Each number is 200 + 30 x the weight over the matrix's rms, rounded and kept within 0 to 999. Layers, rows and columns count from 0.

# layer 7 MLP down (transposed), 512x128, rms 0.106, rows 300-327, columns 0-127
195,180,169,214,154,213,224,174,157,198,182,203,212,138,229,153,204,192,209,181,229,205,215,190,194,198,169,223,174,191,221,213,175,237,166,214,199,169,234,180,220,213,180,196,200,178,182,166,245,158,280,209,182,208,245,224,244,174,227,159,247,212,232,182,204,152,194,169,156,229,204,160,218,205,221,178,216,219,187,243,181,158,188,214,244,238,189,204,195,172,139,240,195,272,142,230,178,202,185,213,177,196,129,187,241,166,161,187,204,188,174,201,133,171,192,224,203,204,187,261,177,280,163,177,147,260,171,230
180,146,217,257,231,178,216,216,217,136,234,235,147,225,263,209,208,154,216,177,185,190,205,189,171,246,218,192,210,192,272,290,164,152,181,185,209,210,202,185,236,200,167,179,152,235,175,233,174,258,75,235,192,223,179,205,190,192,210,209,218,278,216,198,264,207,251,147,226,249,201,233,215,202,217,178,277,219,164,212,208,232,235,183,230,199,200,178,166,214,197,174,183,130,236,119,246,244,166,179,156,202,174,186,219,201,227,236,190,171,185,179,252,214,162,211,200,198,179,181,173,178,220,278,208,252,200,190
242,220,221,233,142,205,229,195,217,182,193,191,215,188,223,210,240,164,197,264,177,217,195,174,242,227,202,213,240,198,218,180,208,196,202,203,167,203,205,157,251,201,123,176,201,243,194,153,183,205,212,187,236,213,195,224,201,193,159,181,244,256,229,174,260,217,188,240,160,169,244,206,152,194,206,205,188,156,200,191,222,168,238,155,194,150,229,185,139,253,205,218,206,186,222,200,162,190,158,189,197,216,180,192,194,205,186,131,258,219,167,283,216,160,230,187,169,143,223,205,172,201,128,188,211,158,210,196
218,191,244,167,220,183,204,197,260,240,240,210,259,159,183,193,173,127,226,181,194,190,226,203,190,177,203,180,176,178,243,181,258,238,153,142,245,164,236,214,216,198,202,210,201,207,206,256,212,204,242,210,199,233,175,212,117,159,217,203,190,198,233,182,155,220,241,239,195,127,207,238,253,230,195,213,189,182,175,234,217,212,160,182,214,218,219,194,187,190,235,212,196,183,193,223,253,205,223,149,221,159,214,122,166,168,198,216,210,255,187,113,176,224,236,208,214,202,200,176,180,230,196,164,207,252,152,229
216,255,206,193,208,207,166,114,227,191,184,165,192,204,233,187,253,232,175,219,233,169,215,220,261,190,219,187,202,170,188,187,206,190,185,221,189,162,182,187,237,216,251,239,232,153,200,223,175,175,199,207,152,120,259,197,212,243,188,279,187,213,229,221,226,183,200,205,170,201,198,143,251,223,175,208,221,183,247,218,228,182,232,194,236,202,211,271,221,198,243,196,267,211,199,185,191,212,152,183,209,186,244,178,220,181,166,217,231,240,260,214,169,132,217,207,263,212,219,216,168,159,138,217,219,201,273,155
216,241,157,188,203,244,195,145,244,259,220,205,180,252,218,136,132,182,203,136,136,170,190,222,205,201,237,199,253,195,198,184,252,218,220,165,194,231,178,148,222,189,192,201,177,196,172,168,188,189,163,179,199,161,233,254,199,206,231,171,219,242,219,160,225,239,172,186,177,195,218,209,205,171,190,212,279,218,216,208,249,190,187,198,195,231,205,256,228,194,144,160,225,176,190,188,227,206,215,145,235,181,226,201,178,148,213,233,197,242,210,196,150,165,233,176,234,235,240,174,166,187,142,191,186,166,128,245
157,186,244,186,203,158,232,211,125,134,202,196,255,148,186,254,174,196,175,160,163,178,185,253,148,224,251,218,182,172,245,248,200,155,203,206,247,204,183,239,176,155,221,127,184,222,197,228,151,192,170,181,211,271,252,277,281,223,139,209,211,213,183,119,213,234,206,134,152,238,217,294,189,180,202,219,199,176,208,206,217,214,196,177,202,220,257,217,215,185,180,236,188,154,229,160,209,182,204,214,158,235,251,258,171,173,220,225,200,207,181,165,206,209,169,200,208,202,225,201,188,212,181,176,164,231,187,197
227,140,228,195,188,212,210,210,185,180,202,224,194,208,245,223,244,185,213,213,160,177,225,215,160,248,226,237,186,230,232,238,221,227,214,208,177,212,166,229,242,211,258,240,203,232,244,201,193,199,191,203,244,211,281,193,173,234,231,210,160,192,211,178,239,178,255,217,164,152,219,193,221,165,206,191,204,249,226,154,240,208,227,218,180,147,188,136,198,189,224,238,195,135,218,208,198,220,209,147,160,145,232,206,216,200,230,205,226,233,246,222,235,183,208,153,207,185,148,261,214,183,158,152,191,148,215,189
199,214,187,180,157,185,222,214,227,179,177,193,205,252,220,175,223,224,204,225,238,191,190,179,175,238,185,198,158,201,198,212,194,243,220,246,233,190,229,183,182,175,211,205,194,146,236,203,233,211,235,221,214,158,208,219,205,166,164,227,206,169,233,269,183,161,138,260,213,224,285,151,208,221,206,148,226,235,240,167,152,216,195,192,206,230,254,186,194,209,173,161,225,164,234,220,197,125,208,212,204,224,189,150,235,226,189,216,194,138,178,166,199,167,133,189,217,190,231,182,216,187,208,207,244,200,207,208
193,212,201,208,133,197,206,209,189,157,175,237,212,209,223,181,152,247,185,169,149,204,229,219,186,169,166,227,225,243,258,227,209,234,179,250,185,236,199,198,196,201,191,156,144,180,247,218,235,224,163,208,185,235,200,228,216,242,176,161,175,266,163,194,163,178,221,124,202,166,191,252,205,168,175,197,191,186,237,222,171,246,178,201,167,222,133,261,214,213,188,271,169,176,198,235,144,155,200,163,219,188,171,185,189,239,163,173,203,187,209,206,211,219,206,233,192,205,221,203,188,132,159,225,218,243,172,201
200,153,235,209,192,224,177,180,232,218,201,185,153,187,271,227,229,142,155,189,219,213,163,212,221,179,215,198,217,222,209,190,152,186,179,132,232,217,181,161,175,183,172,199,165,225,221,179,231,179,180,192,198,200,214,175,193,244,202,260,213,195,217,211,208,224,180,178,197,244,212,215,187,211,226,162,215,187,207,202,254,216,194,191,184,257,196,196,212,185,233,219,200,146,182,212,240,235,203,191,162,149,175,181,173,149,210,169,228,179,184,206,251,210,210,244,147,176,233,172,215,222,175,205,220,164,259,192
134,223,214,227,198,189,144,147,229,213,219,147,208,217,215,189,175,179,182,175,189,190,188,213,150,211,246,247,230,214,175,230,215,163,189,188,238,228,225,201,169,207,136,177,195,227,237,214,232,258,193,152,217,194,184,190,191,167,205,241,155,196,180,159,209,181,284,133,208,192,208,185,225,156,235,193,180,215,143,222,207,202,201,218,186,182,197,247,194,265,213,244,232,225,190,174,230,213,136,158,201,166,242,183,206,207,236,250,186,186,132,208,233,220,186,163,219,241,242,215,178,198,232,217,234,172,191,230
219,165,205,217,219,181,196,221,227,222,195,224,172,179,171,258,191,203,205,198,212,215,234,192,197,221,208,187,185,220,190,164,216,184,192,244,257,216,211,220,232,153,167,195,305,178,182,152,267,194,233,231,163,257,237,131,202,193,171,205,233,198,212,175,223,216,216,239,200,229,170,197,204,231,188,201,186,191,225,134,195,175,230,200,179,159,191,141,165,254,246,200,222,214,197,201,182,215,213,172,176,205,217,205,162,188,227,199,189,166,228,268,231,167,192,217,177,218,192,186,215,204,217,156,235,228,164,181
184,201,190,168,210,180,224,260,260,291,206,190,194,187,201,267,258,202,202,227,188,168,137,163,180,194,213,216,206,204,189,165,185,147,228,212,208,233,222,158,174,215,222,175,267,195,222,194,228,158,215,211,212,191,236,216,177,208,182,217,239,240,202,193,171,193,215,219,238,240,178,208,246,191,218,238,187,195,166,141,196,260,213,172,207,215,255,201,184,201,205,229,179,195,203,227,167,176,239,196,196,195,215,192,149,222,163,238,160,164,193,220,158,251,215,208,156,212,204,194,184,205,168,168,158,210,174,254
226,198,181,208,108,218,205,225,250,185,232,282,202,191,203,206,180,191,266,233,201,189,201,189,175,169,174,173,140,134,196,134,143,147,230,213,184,193,162,236,115,225,225,212,187,135,206,210,245,176,142,211,225,203,183,145,212,208,200,210,203,202,182,257,275,246,182,209,194,185,150,182,175,233,149,273,231,222,227,202,153,230,152,243,204,229,201,218,205,176,175,165,245,176,138,143,166,189,223,256,173,258,253,143,207,200,154,186,250,216,210,191,203,211,213,221,255,203,178,186,208,177,191,176,217,214,221,182
196,242,191,182,255,170,205,234,211,178,179,220,166,193,196,161,174,190,218,198,185,233,192,227,229,185,230,228,197,214,219,240,226,216,225,163,223,187,152,222,195,128,175,231,183,185,225,157,251,154,162,200,211,246,189,254,165,192,217,90,188,183,211,158,272,252,200,181,163,184,243,219,178,159,182,215,190,223,226,257,232,168,259,181,202,203,198,242,185,197,140,219,189,147,207,185,221,183,113,168,201,226,216,175,185,212,239,194,186,215,182,239,137,169,208,199,201,215,189,229,138,190,195,242,143,195,200,262
112,198,181,173,199,214,208,176,187,155,180,199,208,238,249,168,204,202,210,198,186,208,197,209,177,174,253,147,219,206,198,209,155,159,184,201,138,205,213,166,195,161,181,237,173,197,196,193,188,258,215,200,237,218,209,218,225,183,229,186,203,113,209,238,193,196,199,217,128,220,243,232,160,197,209,172,191,217,182,262,193,171,221,185,190,217,212,202,165,213,203,253,217,217,201,201,170,240,206,218,199,225,216,190,178,238,203,229,244,199,185,184,209,172,103,178,175,188,178,258,212,198,181,191,216,195,153,194
112,217,172,287,186,193,173,223,224,165,218,216,168,248,140,211,194,245,234,181,177,226,166,174,151,185,205,257,232,180,196,220,155,156,189,204,221,177,245,184,148,176,167,164,219,195,235,221,202,192,184,229,195,245,214,215,272,181,199,226,248,174,213,215,176,181,231,159,199,202,159,252,235,189,232,235,245,240,133,161,168,180,189,244,212,202,156,208,234,199,215,185,141,163,156,212,225,195,156,220,160,196,175,200,184,250,247,230,185,261,175,239,187,231,149,186,209,180,142,245,218,195,185,248,202,222,231,233
208,190,145,217,191,164,255,194,219,201,194,195,232,164,126,154,189,186,165,183,254,170,158,198,195,225,209,191,164,202,226,200,247,202,249,265,222,216,168,202,222,188,228,228,245,216,169,206,146,161,256,208,169,160,186,172,195,163,226,189,187,207,170,280,248,163,225,244,200,178,146,192,203,139,196,201,173,192,207,207,198,218,202,256,168,232,232,196,194,255,277,177,204,129,236,232,192,194,275,193,170,174,225,177,207,204,196,136,140,160,242,153,228,209,166,267,214,207,205,207,174,181,255,274,190,184,168,221
186,227,140,211,169,191,231,190,215,204,174,170,105,178,214,180,177,196,188,225,173,203,234,215,225,233,212,294,206,173,212,260,168,242,224,182,191,190,214,170,179,197,220,212,182,226,180,185,235,202,171,179,196,245,192,184,165,215,159,197,123,145,124,185,217,188,206,176,206,184,228,235,158,163,173,186,215,220,257,153,196,194,215,225,223,205,163,198,139,228,226,194,225,209,146,159,161,176,178,207,213,178,226,143,219,172,262,183,179,211,198,183,228,193,255,171,197,209,162,218,254,205,244,278,220,189,169,223
200,169,181,236,225,165,119,185,217,249,218,148,215,237,164,240,196,212,181,205,181,238,155,205,175,219,176,166,212,178,181,258,194,194,185,212,179,175,175,194,226,224,241,193,187,187,271,184,214,217,170,170,203,204,239,144,222,170,194,190,181,190,177,201,229,282,260,176,181,185,198,203,213,203,158,191,239,207,186,156,215,179,207,167,183,175,197,231,228,234,218,192,216,173,196,210,228,215,217,204,173,244,212,228,228,200,187,246,201,222,207,193,228,229,205,141,200,187,141,199,238,178,259,147,208,145,209,201
188,204,195,187,193,190,214,144,151,232,245,139,141,154,190,216,210,208,195,246,209,249,164,199,181,214,170,163,239,142,142,208,154,176,183,183,235,181,157,146,176,237,239,218,264,182,169,238,154,192,220,222,205,195,214,192,220,253,158,206,204,179,182,183,206,220,188,267,202,199,175,225,187,220,248,189,196,132,149,223,200,222,210,161,229,180,191,197,195,202,220,196,250,156,228,167,211,191,202,218,179,234,195,244,196,188,215,161,211,231,175,214,233,198,206,183,257,239,222,284,193,226,167,176,201,198,211,131
123,172,222,183,200,164,164,194,279,173,180,202,250,196,236,219,207,203,190,215,213,164,170,236,202,185,167,180,237,189,213,231,213,262,197,184,212,212,209,168,207,250,193,211,285,136,152,236,195,173,224,172,236,156,176,190,206,158,187,180,177,202,289,208,153,231,156,198,204,220,244,188,197,193,176,173,178,235,194,214,266,186,194,207,193,177,258,262,187,181,140,218,189,208,163,187,208,184,210,159,231,193,131,196,221,173,198,199,186,194,199,157,144,199,174,208,201,205,200,188,182,201,187,175,272,245,172,188
200,199,224,238,206,162,187,167,133,171,192,216,144,217,166,229,187,209,254,217,246,221,167,211,140,255,225,199,187,191,182,193,217,193,198,208,202,180,219,255,237,195,233,228,160,178,164,214,156,214,184,214,203,199,241,171,222,195,254,128,205,212,241,174,221,212,193,211,240,175,197,205,172,194,147,268,186,206,233,183,237,212,200,254,196,161,224,231,188,206,189,230,230,148,160,176,191,170,153,185,172,245,235,180,232,163,258,196,210,221,203,202,193,222,214,173,208,247,210,268,169,195,172,197,206,184,204,193
201,172,221,207,205,231,187,179,188,177,217,203,252,220,221,145,225,174,232,177,221,194,219,169,181,189,209,183,191,176,199,208,162,232,228,171,174,134,219,201,177,170,191,166,180,245,233,195,191,172,203,189,257,198,232,244,180,197,208,188,189,225,193,200,174,237,208,192,156,180,191,180,155,155,223,137,184,205,167,184,176,176,197,230,211,232,212,208,240,187,220,203,189,208,189,192,172,212,215,241,173,217,236,131,202,196,248,183,220,198,212,189,243,163,184,135,176,211,228,226,141,156,177,175,265,197,163,220
207,214,198,194,206,160,215,219,216,245,203,200,180,195,172,212,215,208,184,234,186,249,211,228,138,246,208,212,165,241,191,201,188,207,205,195,179,174,121,201,150,178,242,194,221,205,223,213,210,240,189,235,237,157,202,166,222,201,172,189,212,188,213,202,232,133,234,194,199,159,175,199,182,152,277,185,227,190,214,195,163,196,179,198,189,213,203,125,174,163,170,211,197,209,225,152,211,152,208,202,193,206,209,230,218,237,249,267,233,183,207,225,194,215,155,228,241,191,207,165,206,228,184,143,159,200,213,212
159,180,237,180,197,216,158,182,247,165,166,179,202,251,229,164,222,265,165,193,225,187,177,227,190,222,193,233,219,172,233,207,176,181,170,182,212,225,233,191,199,222,185,219,155,180,239,202,165,149,203,242,182,253,181,217,206,146,210,212,163,107,237,182,244,206,219,163,190,136,249,161,232,234,183,225,229,221,246,158,188,288,147,219,218,184,145,192,146,252,205,218,206,190,222,176,167,248,182,238,249,129,237,208,221,251,226,200,176,200,241,228,196,148,161,153,178,226,167,229,240,208,214,164,168,189,202,138
189,204,222,214,163,188,213,274,215,219,241,176,208,189,170,202,176,200,193,210,202,193,193,161,159,163,171,167,227,234,216,198,234,212,207,177,211,211,220,249,231,222,206,125,158,183,208,228,183,195,244,155,187,260,193,109,201,198,237,172,230,220,197,196,216,201,189,243,146,139,202,146,214,251,211,200,242,188,263,194,140,213,194,205,238,146,172,183,180,165,189,154,143,248,164,226,173,150,173,248,223,224,189,145,172,249,139,196,144,166,192,204,196,207,190,213,204,196,144,264,172,239,164,238,168,207,258,165
# layer 7 MLP up, 512x128, rms 0.124, rows 301-327, columns 0-127
218,157,182,170,284,221,163,226,221,210,193,179,236,241,186,251,195,144,207,269,203,152,190,255,188,224,231,170,231,146,173,233,136,198,152,161,189,203,243,252,138,222,184,175,206,203,186,199,152,205,140,162,256,220,166,202,257,196,207,215,222,190,191,194,178,153,192,250,142,244,205,224,184,211,235,176,112,187,218,253,257,236,184,185,174,169,214,160,177,233,189,157,189,207,197,198,228,183,152,207,207,134,199,171,158,184,221,192,165,279,185,196,217,198,299,202,208,142,205,198,203,217,208,218,216,251,210,193
191,178,219,230,219,215,168,169,251,202,253,269,160,239,185,203,170,186,209,195,215,201,178,167,184,259,201,185,199,210,196,231,207,180,286,196,197,218,224,195,149,214,211,205,192,254,207,212,209,203,192,138,221,209,158,184,192,155,206,162,210,234,225,179,199,211,152,157,160,183,186,214,232,256,206,237,226,287,175,248,185,139,264,236,247,194,190,188,179,199,191,244,238,239,222,253,187,199,196,174,188,221,197,156,179,145,156,159,217,227,205,193,192,165,208,209,220,195,240,189,198,217,180,187,226,238,157,155
182,235,215,186,216,233,193,184,192,200,150,174,203,224,176,173,177,163,256,204,203,159,238,197,175,220,231,184,202,227,191,187,170,231,176,208,147,199,173,199,210,201,163,188,206,121,217,198,183,203,163,174,187,168,83,176,165,196,196,221,217,216,256,143,190,203,226,207,185,204,134,193,192,181,199,180,253,190,212,249,202,234,186,141,232,233,208,188,212,227,271,205,190,190,182,205,190,142,179,169,206,219,164,280,127,235,187,209,184,217,172,193,126,233,188,229,160,197,169,240,211,154,226,187,189,211,211,179
178,218,203,201,217,186,220,147,236,176,190,198,235,209,237,265,183,201,244,238,154,224,206,231,153,192,125,210,205,219,187,152,160,238,268,143,218,185,161,242,219,223,196,208,165,167,225,188,187,194,136,175,218,180,191,199,190,206,170,171,175,212,240,207,219,204,130,203,204,176,240,217,200,182,182,200,241,267,202,256,169,190,213,222,178,232,216,154,218,180,257,164,189,254,196,191,198,150,192,203,210,226,212,222,200,222,199,253,90,207,133,230,161,210,188,230,157,181,220,221,130,186,165,187,259,221,174,198
224,170,153,219,162,164,201,142,227,201,190,188,208,163,207,230,203,245,184,240,171,174,250,186,203,204,194,185,190,204,178,233,188,188,204,260,153,193,181,205,169,210,167,183,217,209,213,197,134,206,142,188,202,193,131,206,164,231,156,245,205,244,218,158,215,164,176,208,142,187,170,181,247,220,206,186,212,210,207,182,171,248,236,173,208,182,233,164,147,173,251,178,236,239,198,265,243,199,170,127,192,264,169,212,220,201,205,246,168,190,165,189,191,203,239,211,220,167,197,175,159,204,198,184,183,140,211,174
178,199,213,125,202,168,225,205,204,199,223,188,170,169,204,214,219,259,194,223,180,247,183,218,197,252,241,176,202,240,273,211,213,150,182,164,218,204,195,193,239,212,240,207,165,164,182,179,227,208,209,186,211,137,140,198,203,245,175,215,213,178,209,203,154,180,194,222,194,195,175,228,253,206,234,184,200,158,142,159,125,154,202,189,196,217,197,189,121,155,180,185,237,199,261,228,243,159,192,173,202,235,207,179,236,189,216,214,133,171,233,183,182,176,241,206,166,158,130,129,184,214,234,230,184,234,175,145
166,233,194,204,227,200,189,218,289,207,224,227,264,171,177,204,256,280,191,170,193,231,223,174,205,200,223,249,189,241,181,202,197,158,185,158,205,203,189,213,181,276,222,207,199,151,133,229,203,158,172,276,180,140,175,202,195,190,190,228,200,212,210,258,145,214,221,176,256,266,189,209,220,200,199,169,228,237,209,177,208,182,155,196,219,133,172,181,143,210,207,221,193,222,181,213,243,205,161,181,205,193,217,204,179,202,250,152,198,246,157,234,161,172,155,226,217,258,193,261,174,177,218,243,217,201,196,165
157,154,181,217,182,210,194,183,175,235,185,229,203,175,216,197,204,173,214,217,192,170,174,220,226,244,234,178,199,244,184,184,249,205,199,183,229,182,142,214,213,247,207,198,232,152,213,237,194,233,184,156,258,196,207,247,226,152,161,203,194,201,170,241,202,202,167,188,125,218,115,170,182,165,194,170,211,170,184,202,196,221,135,172,194,164,226,209,200,218,212,183,187,187,195,176,214,238,249,166,245,212,163,233,155,221,120,157,196,186,155,244,188,189,309,228,197,207,188,189,206,203,169,237,170,208,211,245
159,260,248,176,213,169,212,207,259,253,209,153,186,169,186,182,268,197,222,274,191,187,161,223,196,141,190,217,167,230,180,184,187,182,213,205,236,248,218,176,171,198,177,175,184,196,230,194,145,276,203,168,216,190,231,183,242,230,198,198,189,182,202,222,200,184,194,226,176,225,163,196,148,173,204,181,190,229,190,212,214,158,137,219,264,165,161,204,186,188,143,235,148,238,220,228,211,172,204,199,167,163,169,235,226,190,164,193,216,190,217,276,216,173,170,187,203,250,243,168,199,212,170,228,216,200,157,220
184,191,157,221,198,213,235,165,185,240,184,170,194,230,169,181,127,208,222,198,226,240,192,218,203,194,197,205,222,190,158,219,216,228,209,198,193,210,217,224,176,202,232,200,176,189,191,163,169,214,154,183,211,198,196,178,218,244,195,184,247,187,170,167,185,236,155,171,229,184,234,149,220,199,210,271,204,234,181,195,188,252,195,235,213,220,151,195,209,228,201,212,222,239,160,173,160,166,221,153,202,198,201,164,205,223,173,230,193,184,219,222,165,145,178,222,190,206,174,160,184,256,173,232,200,208,227,200
200,174,222,139,221,215,153,242,243,197,240,219,206,167,171,206,223,170,180,220,167,195,200,262,186,205,165,220,214,221,200,193,194,219,222,237,180,222,170,219,146,260,242,223,229,214,159,226,212,275,239,195,203,215,241,202,185,255,259,186,156,178,212,212,261,244,184,154,186,284,166,179,208,224,145,191,154,255,187,249,162,191,145,165,237,138,202,212,253,128,187,153,209,209,218,219,200,188,200,194,169,214,143,191,191,199,207,203,172,184,203,199,191,214,217,224,227,198,177,201,221,228,221,225,214,235,244,159
200,153,178,212,169,214,197,233,215,180,246,229,126,209,231,202,198,173,209,175,156,207,187,249,217,205,182,251,241,200,155,201,210,221,250,195,240,208,198,227,174,165,171,217,193,234,227,229,178,188,152,219,202,191,193,205,205,213,182,245,223,178,201,104,209,195,229,223,180,197,210,151,164,207,226,207,208,267,223,220,217,191,197,185,197,222,192,227,250,190,190,180,211,242,267,209,226,196,121,218,244,154,192,217,156,230,187,194,242,153,193,213,237,203,182,228,242,173,216,189,232,228,194,207,194,197,192,199
163,223,156,179,245,229,209,206,178,120,198,235,181,236,200,209,211,182,191,236,216,180,215,211,181,237,218,211,208,217,199,174,224,203,195,168,176,198,179,187,238,195,182,213,207,208,167,233,188,202,206,218,154,185,208,112,201,203,213,225,235,171,200,131,174,172,213,189,179,181,216,212,197,210,180,212,195,187,214,160,211,213,174,136,213,247,161,171,201,95,254,204,217,266,201,199,176,166,172,211,185,209,185,247,183,226,195,196,223,209,196,205,183,229,213,203,235,156,237,230,210,138,168,191,177,160,190,199
219,201,186,133,189,195,189,201,195,168,198,177,256,220,201,189,139,183,260,240,186,197,166,202,186,148,47,243,163,229,167,218,303,212,259,238,206,216,208,225,209,179,172,224,202,236,216,162,186,202,187,137,274,144,216,168,181,203,223,207,131,249,218,177,156,208,247,186,207,191,217,205,189,235,198,226,192,197,223,194,242,194,239,192,172,225,143,201,142,186,214,202,187,206,183,236,167,154,242,217,243,172,149,242,264,197,217,180,204,183,209,237,230,131,208,254,184,247,214,225,162,185,239,238,234,207,200,262
206,235,180,157,217,251,188,207,236,160,224,215,221,209,144,187,194,243,212,256,185,246,205,159,121,158,178,202,221,171,182,199,164,194,206,157,164,125,213,174,169,204,188,239,213,145,165,197,247,190,190,215,183,215,192,166,208,168,192,224,212,185,197,262,188,197,169,220,137,169,146,226,199,184,201,190,202,224,140,207,149,238,165,211,208,190,206,223,168,188,211,195,223,188,253,239,204,242,171,192,192,207,169,237,235,153,196,148,199,211,158,224,181,186,259,164,230,216,206,271,215,230,208,199,210,195,199,172
230,197,204,123,199,224,251,230,236,192,164,212,130,225,186,210,156,224,212,153,195,178,274,186,158,181,203,201,208,192,204,205,229,204,223,211,165,236,202,241,219,206,209,222,198,254,190,204,192,175,157,199,221,205,164,228,211,198,194,209,208,265,194,186,240,177,224,278,216,168,218,208,174,221,209,203,256,191,209,201,205,169,201,206,241,214,197,179,186,194,204,233,218,213,230,162,189,216,192,213,238,196,235,240,270,192,194,245,218,200,260,205,131,226,189,208,243,220,155,132,229,162,145,190,200,220,164,178
189,179,194,249,177,171,238,167,155,222,209,199,211,155,196,202,227,172,262,210,165,190,193,244,241,182,235,290,159,217,229,211,215,142,250,229,178,219,193,165,169,136,169,203,142,158,235,208,264,253,223,178,162,223,195,220,220,216,258,240,241,178,186,158,242,206,213,168,211,148,196,228,199,182,204,233,220,234,148,231,270,193,173,221,175,219,134,182,216,222,179,186,203,214,248,179,112,190,182,194,168,156,172,239,167,214,182,201,207,208,203,218,119,205,244,164,177,178,229,179,220,197,274,221,181,208,255,236
159,213,204,208,209,281,218,203,208,218,156,198,178,217,238,163,210,194,168,212,186,237,235,197,254,184,220,203,225,237,194,234,182,199,222,194,185,246,190,215,156,209,158,175,202,186,241,173,150,195,164,194,220,206,262,210,211,169,234,158,184,245,225,200,196,205,230,203,198,229,136,218,189,216,217,267,231,234,179,289,269,118,206,205,222,249,194,248,200,229,194,197,189,175,196,174,155,194,186,202,228,279,233,204,205,261,219,210,141,233,198,178,221,202,219,160,259,207,198,232,199,230,190,139,208,188,211,219
188,203,219,214,215,156,168,207,169,183,173,217,184,184,229,185,170,237,224,162,175,239,223,161,205,192,226,193,167,196,193,188,193,166,172,171,137,193,265,204,204,198,178,164,135,110,151,215,166,202,217,216,154,151,221,287,137,185,185,271,139,189,153,188,187,181,240,183,261,219,224,237,204,155,182,198,223,155,200,195,191,213,199,182,223,210,203,198,172,200,168,244,214,210,218,138,200,159,179,209,132,221,231,245,175,201,233,164,154,195,207,192,173,213,185,217,216,172,176,208,212,237,200,251,203,153,165,200
181,210,218,214,172,178,240,193,200,221,201,233,171,221,189,190,226,236,260,139,180,201,202,244,207,253,179,185,234,211,231,217,161,166,182,221,203,210,219,148,198,226,187,218,197,203,198,207,181,195,177,172,189,191,228,196,169,162,204,178,203,205,214,187,176,244,219,166,204,217,190,138,248,213,247,190,245,230,109,180,197,226,219,194,296,188,230,168,220,173,179,194,178,245,206,142,235,206,220,185,227,168,176,212,206,196,178,197,239,200,205,201,189,154,203,188,245,188,216,202,181,144,175,194,177,183,184,238
225,218,195,187,225,166,233,209,194,195,208,273,168,212,176,217,228,187,208,186,164,232,223,278,258,163,234,177,148,187,240,226,232,238,225,220,193,176,207,183,162,187,150,191,181,238,199,194,178,194,168,195,200,210,193,249,185,163,187,183,216,228,210,214,164,250,204,165,171,147,202,197,164,189,214,201,158,227,223,214,193,165,177,228,181,208,199,194,211,159,238,224,155,194,170,139,221,207,170,206,208,191,266,168,219,180,197,199,228,155,237,150,232,159,220,188,164,213,218,165,149,196,172,183,212,193,164,206
226,200,169,215,233,181,228,83,167,152,218,205,230,231,177,244,180,170,176,180,182,232,200,235,194,165,136,223,209,259,161,141,154,162,212,168,201,238,170,249,181,206,204,207,221,206,175,246,190,222,182,228,130,216,185,184,242,227,224,171,245,168,229,222,167,215,198,219,171,207,229,224,212,158,166,196,197,206,244,224,200,194,258,158,172,190,272,211,255,208,168,187,173,228,199,203,220,187,232,212,227,197,226,162,184,209,225,136,165,191,305,206,210,243,226,226,147,214,247,243,237,196,156,185,172,230,186,182
212,229,163,146,241,217,199,159,217,220,204,193,206,219,124,236,169,190,221,240,139,177,204,203,224,142,229,249,213,216,183,174,214,187,220,188,198,192,210,197,174,192,209,153,228,226,187,203,275,277,220,190,232,210,218,253,224,265,172,249,194,206,165,207,198,204,194,93,179,206,180,168,213,174,214,178,197,223,197,204,235,204,178,194,191,174,187,253,184,160,167,213,216,215,190,211,165,156,227,225,206,227,233,196,202,203,228,157,193,198,224,158,225,172,261,196,181,218,213,217,268,210,221,208,212,216,179,159
182,177,169,211,274,165,215,200,208,223,206,191,199,193,172,208,196,234,200,225,238,157,189,198,258,206,202,227,206,175,201,183,201,223,180,206,264,267,182,227,214,181,147,239,219,152,190,195,218,187,212,207,199,215,189,173,212,208,184,157,206,208,177,181,184,196,188,192,203,218,143,154,243,247,186,184,238,171,163,204,195,173,229,141,176,176,225,188,162,220,166,181,196,207,195,205,193,158,212,202,227,209,193,170,194,261,221,176,198,252,199,184,206,225,208,162,145,227,162,194,219,208,206,226,184,188,212,175
166,173,221,219,231,233,187,188,164,172,199,223,213,141,265,189,211,190,215,195,205,226,193,218,165,266,202,226,211,197,225,206,200,206,223,212,181,205,223,142,234,208,202,222,171,195,233,231,217,191,171,194,222,177,237,158,270,223,195,178,185,215,177,230,235,190,165,169,158,150,205,119,223,228,168,245,174,234,142,190,197,200,246,211,219,185,158,226,182,190,203,226,240,207,176,225,181,181,231,213,190,205,229,182,223,192,169,183,231,177,256,238,204,223,261,212,202,199,236,223,183,177,238,221,192,200,214,206
185,86,182,178,201,219,222,183,203,245,232,177,130,183,193,136,206,202,151,249,176,162,190,212,167,169,120,143,196,231,234,202,192,159,153,202,187,209,192,136,201,219,205,234,197,179,164,144,184,145,205,178,266,208,232,236,171,176,149,217,222,158,259,195,199,186,223,192,203,125,217,203,178,173,212,231,171,219,212,192,191,190,205,169,233,216,180,245,260,250,204,148,153,169,194,189,250,187,229,244,241,211,169,221,223,187,204,195,207,199,260,204,196,155,163,249,226,227,179,185,218,185,229,220,179,247,234,182
275,212,216,204,201,154,226,260,222,132,197,168,231,166,275,192,223,199,184,198,191,215,220,174,195,171,188,243,215,148,177,188,163,192,147,228,174,244,205,228,150,202,183,209,232,174,151,187,191,175,252,207,224,186,215,198,170,242,173,211,191,225,176,153,208,225,195,162,249,201,178,169,190,186,258,195,219,160,202,222,191,253,176,235,157,215,205,156,207,178,222,237,207,166,151,194,183,203,210,199,207,207,220,224,133,254,218,279,221,127,272,228,176,111,229,178,185,214,243,252,224,237,177,186,238,194,195,210